{"hidden_act": "relu", "tie_word_embeddings": true, "lr_head": 0.0043, "warmup_steps": 411, "z_loss": 1e-05, "max_steps": 4346}
Each number is 500 + 40 x the weight over its row's rms, rounded and kept within 0 to 999. Layers, rows and columns count from 0. Numbers have three digits each. The size before them is the row's rms in percent of the matrix's.

# layer 8 attention key, 256x256, rms 0.039, rows 239-255, columns 0-63
100:533495588480488570537528434494522436539506490440507572511563451438530534522492550520512497450461557531464529502510506491515441486515474491514452524432432521534497519547375494478489473496557454
091:505478558545453533538457492532489503489465516485506586475419497474407537516588443441430477515492574483484526487461530516481536504530498530510452473529479510435457540550494472473472552479504523
103:515542549463470404512473459546505477493509487438523491534550467504594495453485467467439487484485510493464486581466416520444462475508526526511541440442522492553472485476504532480508449556458467
099:539484517500529453506510557467533493553461492535484525505533450508596518460501454474473522479457554519464474519580453511473453450524521481494495460402506539506463447523471451508527501469528428
092:452483452493478545459554550440495481461489488492518472534507461574454449450547514539549490528482495469570563517456475489473491473461467529511459515509497492523491533489482480527494493450574574
093:543544472532519504555483450470498509504484464523515487477518445560445492511526483461468502531555498533514497441522459474477517494516451557491508509471527488476499480502589456563446591470441452
088:538552424484499535503533581467490483529523477610452523495510512542493521476520416505539524558507381491435470448638526502518462569506536531483509531480479510506458474466441470554451576455497478
077:510492381520581457518517538448530528476484528507547506448481512455567503471474525589535537514509451523476506515492561490504465533488476493438446533511528488486479390443451529532530490502519474
097:510529467544507508598526545475516503520505511555493490568451434511455523471534515520540453514527432521451505474539516543500477522499478514537492511422524540542586442508475415531491456530530480
092:519574518510475564509527535532546514553495515512506532562388467519431519469551500467496487479591486460505469429512508527485539533519519552522518514427482543529493449540535444533469416466460546
082:523576556516420548479525484527478461518541547530441551543484450547452512511510494448508478541531511450478518511497455541470487444492547601575491462428464470508510561480471439493460467478537530
101:510482568482526435499515453523475477462454514495517528497567505510555516543474539485522451432478570517490563562483421474514513439432517420460590378476489485450520580483471530477519466560469446
083:440461396454554474521487523458516528499469511484497411439527562493459537488478433512554577565531473553460481470458507432535555577557511462518478537575549496501504460499588553496484521501539524
096:515523508497566464508502451544497539497465462515476532428526534515473557499516438422480535502525571461486524488488501482452523458473528489453445475536543534418405482523491523511517550460510447
094:504504565529468507510453531528455498493427527507481523446385501468415592501543516478491507532450551488476524483474562520480587515523501495491445496532515574450498492517428481469520494502514514
079:508498579503455483447452460484506435491451516495473488501508472561454507487538486427466451557428527508505501547496442577432485397524525524553517489444503479493526519566508469468492459436520501
089:531546529504507525469571527409508484490483506567482553466502459531499510514558479540516489452565399536511408451641483445532488494495470527471561477489519563433517496508537472529463556528502492
# layer 8 attention query, 256x256, rms 0.041, rows 240-255, columns 0-63
093:549475452497472418427515535511480516479453524466533506483445544511535495491516464471451493542479435497526477458461521492479488558506546483549482454541482495380541455484470450528564523437522515
099:495512520452464466551471452436514481523575407572522528550611478488564476470577395438465503482511573459455496526546476509451508533517526557479494394487497468549449515555423501576482554576483546
095:469565536491521529470518463454463575503481450507517507553572518543490539540545466479405551498515541459480442520494433544496456451528525498520467422408469533572535504567435494511507470532492471
086:478521473490547482524593528478497564464446507462449491487545485462418540549505574539464525536525541481447602542474515463546472452473500507535483525465511515453563534467516494443506511481520416
091:568497506496473493570453454492500597476525438502520568510524496563509537553561448438470496573535484519457461514496494529438517468510583539472503409474549496515491479570472476531524575531448449
086:533554500483558520551457464455459556492435488453470578529529556530431527516525470530463517547465508445499506463513493521429513467512484528541452468442509608551519471539454499418487534514531476
076:479495520543529565505523531425435503500455480470531467573451567528517493416458560555508572501483463446550554533446475492476529433534476486455491464460466501509485497506500468463482521552538495
095:476578468551549546549527492424528496549454503429509514533492447505419513504488512509520544539500480479523534507507498470474440438541473542499415483467453546560558420545479463469506475533531529
092:519535417498613524503527617486508523558443536444506489521464468468446472536527432518480516505536448488495500492544522506500476460538494566546447541443457547505545425505512506445517467545451514
081:505498488500550492555553464513562497588460511488430518430541423491436505557521453493478494509504489516497495510540537492525432513496514531561466552497483527535541439508488570478536490513511454
100:553485508461485463504498436524535464508510433544553450442570417470558480498463520460468468451502616536493536566509494485503505459460519403503583494476528480500514534491544508570525507455522507
087:375531567490472479520471526447456450381509544512484511486436553485475551539467472511470510598546550529473565465483445523513555496486554537517538489542523563487495543420534469519464482502559474
096:545438521490525428418500470522476583453403523552460502440503535496551569444496499429424441484504555489437466553495468541525479461477587471486530424481549484422497496465458499468495463485505454
090:488483426545450485447518576583522463549429555458510544514434524496497575484506477537488466559489487485474502481459524508512433541493492523512480510535516498426562454443408482466564456487486532
081:475528469529480491486560452495532542501513509528462560443569514520449548577586400516477527539500542524506534526503551500483439469479617520593473510509527472502520477484456553534549518567478427
086:533522482493507556528489477506567568496452515498551504536535516506487543566504525504489515535552450522450494541571497548498541379513486507489501471457549570529528504487507478408504511486550507
# layer 8 attention value, 256x256, rms 0.0265, rows 192-225, columns 0-63
091:404464482508497494558444578466453481495453550599447559493506473507531522586510467526411449563518533489493538542513463460475513484491520516487538568512441518492542512460435444487505478495509543
088:518553530513410494559502443527553550471438521452456446507462494551477513542481489461505509470599498539494511496438481447493464461497495513482448482475551484522464493533487511448478506565513377
089:514491476474576451443521492469503537553598491564502537542520449504434548513504541449469522612483530405497465465498502549546514445499506519538542509521494523453431508503430484462513587521472479
099:466508510440565470427488485402471473520483513482508431494539485445477458538479511552521491489486466480438516424478487406508543515506425457476549517554534504484554504535468554453540500480499482
101:476498505520464501481473506470485576458452462478490446457539439487542525485488510492481478495510469460485450417434518518433533496503531437427484502468485493492540556487539384527486510459496530
086:517550480523534559537516454517465592514426532479511524479521485489501493552492447497469410531591494496542475621453434476507545470449468519492480494497463461504575560501514442498548530532544478
096:509560565481492532492493445486497470497517475476457467480589570404403504430546522563450527484528491469505412499521505502545507496485518610547572502507487389536490595468489520512454486450552423
100:492595529500506528521469528527467463557479443534485469464542457474491496489463574512495506462504476477489424503531541539484500419556523476515400474514496545567522440536529590494480428516521515
092:546516541458479541512430505533509592462476506550437524427501431490454524519484533494497562525498469509507566487474532558477488581516531439546507485597498467522487481514555493534509469516487466
099:552486499488458507517516426519487495516503426444551513566504479503532553542474497478513536489505460530494500494464481534493493453491487538483485577471478409497508504478535424541553496499465431
096:470532502451515460506512529503465554487645449553488445433517468524452446527461506515496420489566504465452493445533509517458573494501597534479482482532467483474521523541522533562441470529509470
095:534492474520429452446535529538425530512488471523453548504538522509567497474420468574473565442516572475542429502462491471475506465404417556579507485496491573501444455470501484528469449501501556
104:539493532549524496483504440548479577495485472492509564522448596577488405497473445529509501502441525464512525483491490467537451458523492585442569528545501530506448422438551456514523446538475521
093:438519542440497465567479486573488488514467476517579539434469476498526485507473495518506504461514501514459524520466443471464517432493510529552463485507470549517460485553505583458493466523473590
088:516480498446510516545541471472473475477576498482509512529520467522465558471508544489518467526486479484473506475515487504533534481600492477508486429520460473464498499587496440496524614674443461
094:490557552528480511504497525486494490520499557536458415484538463433413526502527494523388547575479502502546579537641515396516422511517444539492517492533509464575543527458513548524516516455510428
094:463508493562502593527560528484492501429525535463527497494463558570485462556514543522463539462561508455488478515485454464530544546552509556501592516518476414422467550535520484489435527432484567
094:508454449539524464470521567520419513487554409527520446557478471552478529506492505483505459541549504542609513565518471534538537461470456473505495604489492398485519565488541499533497500442484586
089:528548488534470514511535472473513544529483432497481498527545497402508593468545521528539502503486553450582539460450475485492558496486520515463409471478504472542531442439520526440507510498454535
093:525487553527514456417546427483434523537477493612446438521494462536467495518515566511458521509479472447565484527473516542498584490498469526537551512508572551568463374446448482505476472486509499
093:518502498484438525497473476472463561474568537550559451500511547520519442488481599522470524532530489528534444533520498493479528420490379433545507492522462416558489505635519499427494448516499543
098:470491547572517496541531543502511495493429541503501561476459495522472497566493490545573481513565453481518567600526498518557535477476517478417484496516437516481502451412472572490495434489514537
098:535528515488533554419443466515522513496458495440512501515512511489447571530486545443517491462586560492450431499494481493514463531477490548497438441475513524518560507520555461439481478524488437
085:490555531516516554534485510552525473477535558493518466449580491455511498552470603513493536488564429526416581481515548493496435446447507519475417470529468553528519482475507538530498520480496426
099:596486504495493506458530492459479474501422533491533555540457489482422515446496533535598503446501476532591455486517495534434506510478430400493530473483532500456512471457426486480523560528502497
097:603438476555499540486517530564471604556498466438529461489481509555491541468464536500539558460584516530520513609437516559478506467421374477507513471492596549475457426598549447512507453490477543
093:502446500449491525453494447540425500495508560477495471517507531511508491509493507562518447514496555492530650550491458460566510468522555598441577481508505519459499503463520487457602463497482432
093:476558571509534488459492387504474561489473520492468493498555535458515619527555494543490471482436468550427469437493491493468455435562597591481510540492548521460517502499522510467519539475504473
093:489483441476521472466480510514482505478442496513526540531567493487509542521510451454571464517588486512447475513541555555484541515528539437492411550504489582525502445482477491518437555554524479
084:491549514467502545483526521497552515541576505435535561543515497473544514533465489533419475432459442538450419414531458498521525525465521431422522481516462474463502490563478436513585452575521458
093:531545491562541482471560543499471502472472494582556499463457461528504516512508480457553454547552469428554455527516505497489548532529482467496472531502527556507471482494516539523470442442510559
086:499464537510506489428480448497528572558480458530475479481576502468510509577489500483431513503479510499462410460523451474459549516476516541467513466544412548501576544512462516471490475536456408
102:516489464437485515544512470501426483484555484528586551430547465472469543448529482457456502587413534435505448456496489477508531537529505512512530440442519536525499519451482545509448572529529549
098:532473481483440555411474492460549490463511525518452523523532495545558526496566557491487476529459463529590420541470544519467451520516434534483467493494509576493464481529532436553493541472449563
# layer 8 attention output (transposed), 256x256, rms 0.0413, rows 192-224, columns 0-63
085:559480524543443455446545437587546478543520463477531472451529516481472509470488507493508566473513470453545429446492527594498496515469476491460501511497505507475464484563643562493461511453462469
081:468491478501599485453508535501498455500489486513512547508537522460465473523592510498515463468418504495550527506499485515503471550503456535563450458514463465527484487551531488540550488438415500
085:480473499498444544516432548515508491481438433482497422444475539484510459572487482480527511413510431500511536534515505459459488448532492515538478546492504544524503515572544491500533436413504519
095:539516487527406538590526475556548510525568474539480572493458544565519527460532502411442484477521562500519473558548573555511441529481637512471463461501448435535456512464500492523493440512523515
102:500543519524540487503520521508463457535561516466463504500516532513485518480516513445497473522509550483508502485503527474554490540488508507563561458486448552502488521496481636487534485521518490
080:515444488491475472479510532482511465477521509522484465504531526542475527493501585453537538566475494475492548360546514457485474562545462482545513470474490525506475488539529575488496468510441510
089:525472426458442490477517471519458490551519483530535573514472480554524522590475461443508460488468484597445573496460519462490443486503530479466415540468558544466481447523542453455502524544389575
101:481424516449479475476556559440499562454564493426488557538459500447492536505541423526541522478515564568475610463476464453543528530471531482539563580504504480513520480454427451538462538528492482
084:520513513498531481525511548473440507493536516430478509552467591508509477535499440476498465482462544548465479502537422491483550466502452567524528507433497522522571480488417583553435574478507509
088:439508460501520515492513601493492521467449552498458522458601477504511515471547559478498501516541560475546559535455518444482500554537524502548508448475491565507519524581431573522493555584478484
092:522468506554487524498534477516514473485417521479518553609447500492558515496486448463478598491472442525562512522449472517521447486493437449545537498514471533520442507488502477447502517447490460
087:465510528506580478531520514428536542449470501537592508449432481484488534557562559437558472462445461486508632465468472523534526551500484457478518504489488502532547481539544468504522581498542482
102:468514511475474490467473552445462445454500568563512469467509420437498600549537564484492420477523459564505552482516469522439539520467462437519497508436522527535566568532476466470470590489495489
085:541481469518455524479504472404527541477525530499465457519551490502461478487467503488463506572508543507490510453489567523532507463524513431513421524490514433503499518462486423509443574510531456
083:448522506532554544495465530546521519557463534524499501531386569478531408536470468490505506396490504502542486443522508500554457486463476467504480540464543537560504479428484528470525452432506497
090:494428470536486500460533457562525499511474456470538548491535538578500488512489476474624449438526494527493431547451443587497542444528525561507451527507500528506504552561485368547480431471484534
096:507492515457512511519484443586526476566467494550475522544540493492456498462533439478502476583468464518485448489476548531459443447502488499454440506540520570531465537451465501467534444527488477
096:500513516490529461499546511451481520535440553482536515449540437438505506444481569533476566553532493442461508524440555499450474521619528515520500441503504581510443455499467496480478472467541471
083:450438514457506484589473526422496515522533521492484471457527470570522416504461541446500523488547502508500481549531491473534461486471515478543544516524511583488482522521496477595548522482586463
090:457522498529427532496464620518536480475436502400611554469453497430521563451448558537537497490510523531519569520492503479500481530525502520492490485439433517462530578564510512492531543412488524
084:454543474470597480490530505560536491544460422463447519545437452460476505509519425501563503456488494503509587450489471585491450576542520516558482514450518525532494471507449465520461555446511474
095:465475516504426492466495441524489486513562547473527465528573478474462493441492458522503504528536579514400452454456484516433492510552512508545447528529521504533469512527555427516492570493469517
095:458444524512490470563514514530482472512513545497462458545505516580543409517538439514472458506420440537560590480520483459489532499479463531541583563541529473526438566494445537588529510495467456
091:501440487544492519517501483497477547579490464441413540575416528485497509491558420490554496448438561537506423459491497513504560528459510509503582554554458510521504541519559469517473475527494508
098:398559506480447514524461519492513483470524478565499515429496546509579515523504519517481473557511518430449518472523572486547505495510549532438503533505486511435449507469517460523489441495537572
091:394545563494465496475474538392501469480457516509476570490494497487503485496525529532542485506426528479519547422506491497500508532543531502522499460541438533550543515448428541494513559519528466
081:499522448561508541537488498472503554512486495533491525455478462527474474492540462451481533488490417502507423485488558527424428499502435458450458515548449513535497481501495456544505558523510556
086:519495465502509510462498549509556424599518458479515534464483446506504439520499490447496490478513537503572563573506574432489504491411414483451514452453425505540553476536491519547550465469466518
085:555557510524555511589488536465494472558525430437451486453517527475525479503457601526462510475468543450583546462520440478542471493456493562546572517500543421426431514545545456565471492413492484
077:465468495546490483545465493515485512447499474566453470479540525510483532508541535455601480546520567496514544539521493471504477457513470548510496496508545475532495586450454595424456462530436540
097:458454566470433522467486490478541461508480517453547469501519483466476506503439552574443568513545566524494545478484498558500472502520549509531486469519461510521497526474480496502514570445552456
080:518534518484473514492537562522477377394477558450525494473460524575488498509560498474536462481496505456557592513439534536492498463501472477581454479460560450499482478529504504578524503448497518
105:524529503492502528508478495420521503506521530514471422471472485534511470531428495526499506472542460564570518490521535475525477434467534459499470529475438476436475442548492488499563483486574498